Weights of a small transformer language model.
Size: 2 heads of 32, MLP 256 GeGLU.
Each number is 500 + 50 x the weight over its row's rms, rounded and kept within 0 to 999. Layers, rows and columns count from 0. Numbers have three digits each. The size before them is the row's rms in percent of the matrix's.

# layer 2 attention query, 64x64, rms 0.162, rows 0-63, columns 0-63
110:499536410507547568538447501483516445466481578566529521593495522514468588510509480544439377546592493564499534532520522400504464521560542633523551473446494439466513505474459470540532456522424567
070:517461558501470478463574467603500495580513431530461467484507502460511411470448395445606523432394543413487584567533534558527512476522492517534487502424453594548542484518468592516510536506456505
065:471541465550549494484503445493551479496425520533508462489421533440602517520479552497447499496535636434452431495463391448528465494544449444495389515499556393456477554453522524555490508407445481
071:524433536478539487548539530510427499483593599475436444439505490532533447532521608484628414542454501493517539459469530470544538468562462475451570490453582455477504482523589494399441439529537524
071:467582508477493445504515456488622494571485437527535521547536561427470583536505389494418519405582493451486515518574590526446457537478494477510395478563452578482578516481491518444529510480463527
081:501512526557541506588424498491495492495414532582501470494431502489416492422496491416466444554598489542505573489484472520510443499526465532419489469425561541466533581494464518625494436458374477
079:484411581483449481527522492535539527534511461459538466477525526504550382494500518433578543455405533407542478649487514571540463490432417438524481479487521518560473574449566535494589522516514532
097:557508492510474478483516584413572403468543577531432387550596478445497412478527420533557500453467432573488490539487471469532476495534455520552565451518376439535568539497518464445498506516488506
103:446508557492504524539443497497486553502480411570489521396476418516482549506465577471469583546554572469529505481537523515557534549562445452478520465587460556546470518474471530666412427455482472
104:574486542478638445537458523571528549516468538479618463375553496437525403476531453495437440486555489454470548482491513583532452582487452558399500441548504482516454541519474497508482494508505546
111:498512487512513603487505537569535531565474454460519459504480477359510584531404531521492541459472581482466434544448500437510500460440485452483541484596537568460610494545561412539546499442429521
105:404535516511493596575469548462527589496503551522471560566437458563489510470525482539366526552505578464514402463496548545485550442496485518453507574454501577480478510589570476474401516457496460
122:554529455606493458343398514547495529524492488512498509532499602375480523468492455615515545481555589492501468507516539451558564542510505534472582539484478511483440414516557522484512467466491497
140:467541505528482435502451427476425589576495490521477476545525457535449523452437544530404453473493592495532364467515549508530569516483412515501460491478439617482568540515628522528541513522504497
119:540554478454458509499588548502505408454519616486438457447534485561515467505557548471492467473518402568505548565464403510409532465396481557539457538458536464527465518424499447407506536453524560
098:446564517420530554483399533508441603538526519512507499507537426419418480497480552501466450530515506402492527519551522488506565620527473453499502632582550514471445545463485530482570459464423495
054:505486540530455491535568503553519518552486510446473496443454439450503469433458456410456562409558498362477373423457442533447446521495475430535494480509536599481533491451496617487465498536511500
070:465429482532499474482484524492453514498488443438531562499579382547511431516479443505563549444444438465462451484434542588490494479403452423456503547567511504587476492552541514394531546471613463
088:546541418571548493553415430411506414480474467579541501548516526535478589574464450518454421533579458556512407520555559510505498559523505594525535420472519504489551537467479495535496461442441572
075:451490576508482532418532492459501449451545521489445495337452545528533473529486495492528579495430480501519471473441508600548538506429411386472491463581530536571456517570539504483508563448575475
077:570515436519478546482460491505490528474477550524499397517501618430537600504518492500499472559610539534516481532539517444531433575506592601578474397494505564458493502525475464557519460556448582
074:449496500523551528489439465495445496451404455477511537480510460579408556475477464424417498467454522570482466497551431480412539457426550561531498595506461433465520480580405417437536569536526540
088:564499531558480518600472621519608536440476456555472439559574590545493436529466511406467560491522520475391568539565502485519446441473458465491607484505551529476522491537463484471522465500557508
097:559449500487471461465535543552571510442553551472485480606524532482533470436513459437468458381491474504404601530469513504541453421460517468424500534546606558440484430498527605500437537534485526
080:532503498529553562497531493515536455498443523519503481531461498485480605468553476549470403552585510532538510562523569422510506540625592621545470414544551500450540523514458513547515457556400564
117:513496512543558528564528427460466452523469626513513480516619453441471450550539586514559446414435594459483515507460553547537447634471440541475483555482455530490499472454523510490473552539429520
131:554489474511542535590492531516527433504533394453414509486512497464546512523567583426516513526499406536456451507502492501469501497531553418468401505475489424476504589470440376414456553419500561
102:520486496440509534498507531528529431525453495422546562489472471653485528489425452436490571473543482563454478563486492399515566473482496541460446503510494461523396438489419548492521518515495661
124:525490555541545516460480513483566577587422383570540520441472461541487509534465567501462538495504599504475445404482493513559484458537522571503451544526524575390532426586535429556490445508490543
121:459476551590580544442518513443456574556493417527465538440496503439509547472435477486510586486542460437409508451472457408472523553517493468462475484492513462378472479514476513580622429549516555
134:583575508508591528619554499504598502592472444525459505465437464519486527501456559455386553448516489557420539430480553505573507469508504557460455542570545531486542560451539526573458447477514512
115:511501477530540499511461494440529535447473507487557473507623488426479558390544478444474554497455611525508526484585488531471413541548563415547565494511520497518506499539507507599461423377575467
062:491539485503489495431445414464457464542477555395447532458483502559547590553494533598516497462577475511542435548532484478462536516529625626496444474482456507503482516532579446474435487449496603
085:563489412620488415558479487504518445414532481406490507526492588550506535468490497441529523525562432566539477461554417440512610480507562581498585422476522522468519566510518462535465468477483552
082:594519481469469460512497490469473492413480505513554467469517346441589520561501503486491457422487508480373473522570483531509421486424468523540522599529483572483548423496468546422477414532501530
097:451453534514475352461596429485573550529523470506502491438465484477567440565498411473440467472458551482520583565569575507489567524520428566553505493484515487434578443486463433513564526529539531
082:452513480551438528491515443525406544471516497465546427549588505439504538502478534565507504516502479482557465581562449537457378484511572483543508516501604474450582479421576593461508494606513435
081:469522500506509440470466494533560544527547513559507502520452451531520468530524548453422487382455457437439481562397451486466612467391377468382538534479467471527472532479481472461430536508551521
079:478479508498473461451386558517583523511539588528463502468516479486546463422527469489507494452659572543540614504485495462578486489508535410464518501604445433521486411507484492512548579534500509
105:584536512551533484452557470564511596606486428576495530547476468468532431502469438475472484436420553474405469483419506558549505523523429394503476477541443583479437490529497547569551520544475449
096:469564580590543546474451521508427574524510447521500611473490511522526521518473464521485490524536547524474523417476540367482410532516558467478638476518501509434535449510466398487454481430504573
096:475463498509520506499567522507559456540500500523428422546507457529495529434407525497462462509463476447487588579416471442587528520525540515382547480471466480457548492635537522400465573451582467
104:500461553515541554531443507495456529525490557505479520454396593504460519470545431558571460480554536502514595495426461555513556452459511540443516422481379432558470480403474484471569602454486551
130:498466520474498530520424456528518348527459526530482401605551624527486524482548539544531429474497500549521616530537457543416526520529506567481475525424534504472545480602546452469480444495485511
124:509537492422539505564477629500449512539537453576400410504560423467583501530544495510552468511509543439515556539498565456556544512494414575477563566471543514445547512537536503523386557472526498
128:491484591460450544522493527487517494475443444581499509475563507569565530499541488448508502496465543468464479430548486514575506521430486401455371500463556516467545478501647481537374512426468437
115:406445491511467476484519403554504560505526498571487559537552420537480524505480464479441515515475467410595471466495503437439468440425387581593498472496430499443533509457422564506468575450461457
125:540558460482496509450578528504392454472425583550507386611521470501437475490543534507507450498540478489451472593473426430491468548513459594431555446445519461530536458540445476525491407468449503
099:572518472594458543399489433463551449466457552477468516503575558571509580529492511435551502510498526529538485565601502389543557530411536556508501580483458452446491566430549448527502473517427481
055:375520536538426446503399472555482466392405491464531573539539502554503465474494479580507462552550509440545531492523464507466504442601478452568477509412526503459535450437549523518402477478456453
082:504479536509509486458618586468521449544460552532447597445374361520533463456498491539548478490426454509463536500376573503439570453512469449473478502489514532516496471493489588525431529512485497
077:469492529484467498489550522458514564615573524485405500524609460477558503499540516551483523491466502484467495529517510565419435448383595473454476530507483502443449494534461515466643541590582516
071:489436455578486561467462536514461485496482484478572476530579371430552503475576541507540433500444508574539478529417525527460474430513472357547539590537487560537525492528559488441521495477587535
087:521501556483533482584517603428385533484590533496511533503483561555543499448468425491606470462518437493551556430438470457477483443561543411518493460432459467590519502501508572393484505507527489
084:446597502588516488460521489506577480501368496399504553491448541501498556495565474517479559593519534551578469396565497568510557529499536541588483498493558483485521551501471486567550536445472594
094:512514528500533550506451425392504553491372408531513546448523531474380560522523584501424543554551528480404419446509489546534459444502566531497446468495544480423551528541486519557457475446498521
091:488533454531519490498538493484468558519518476481470506537456481515547617501400512522489551516517515490527443556547536387520464531507527577563528439498483618424526492438594517603494360509439555
104:457579441508584484536462438450475547507424551547423578545531474500575497595511504394503487518490477492504549381559561578482536489473538557578458516476519580502498488539447466542499413570444503
126:544551541539491499464544417445517447466448484450556422484480569432507552453528475533552416490498432561472525609514566456481466500509518591500570529462486351509467579454437487443512457560454486
141:536494503566500580510532404521492510499463553507476505513620440490495456403561413509454546573550521468483465524475525466464422550485494520577530535456477437480493392457423524453427522557408409
094:471510485475549522414513407425520561536418456510517547492506443527446484470387548476446531542535464391552509544459569474481499443404422489488417591554446498467517472515476481482551440418521437
126:532548503536483491418456551504441575527534442502459522499524450541465530536382475526561596495464475492530580456410480490605474465429469446550503488506401539533418502489532590587523522447562446
125:450540518424473511578512511366486467561449446444485503448499478613543516547398568402526560547518474506469446443483523558511569529499405500475499460471492448471582496463521493410432493439527491
109:450473517510495583494438510562529495480558453449560440490492388465481455443561536458519381448560520556617522481488560456475435487529517483483390409524561500548545554501473487551439535453563523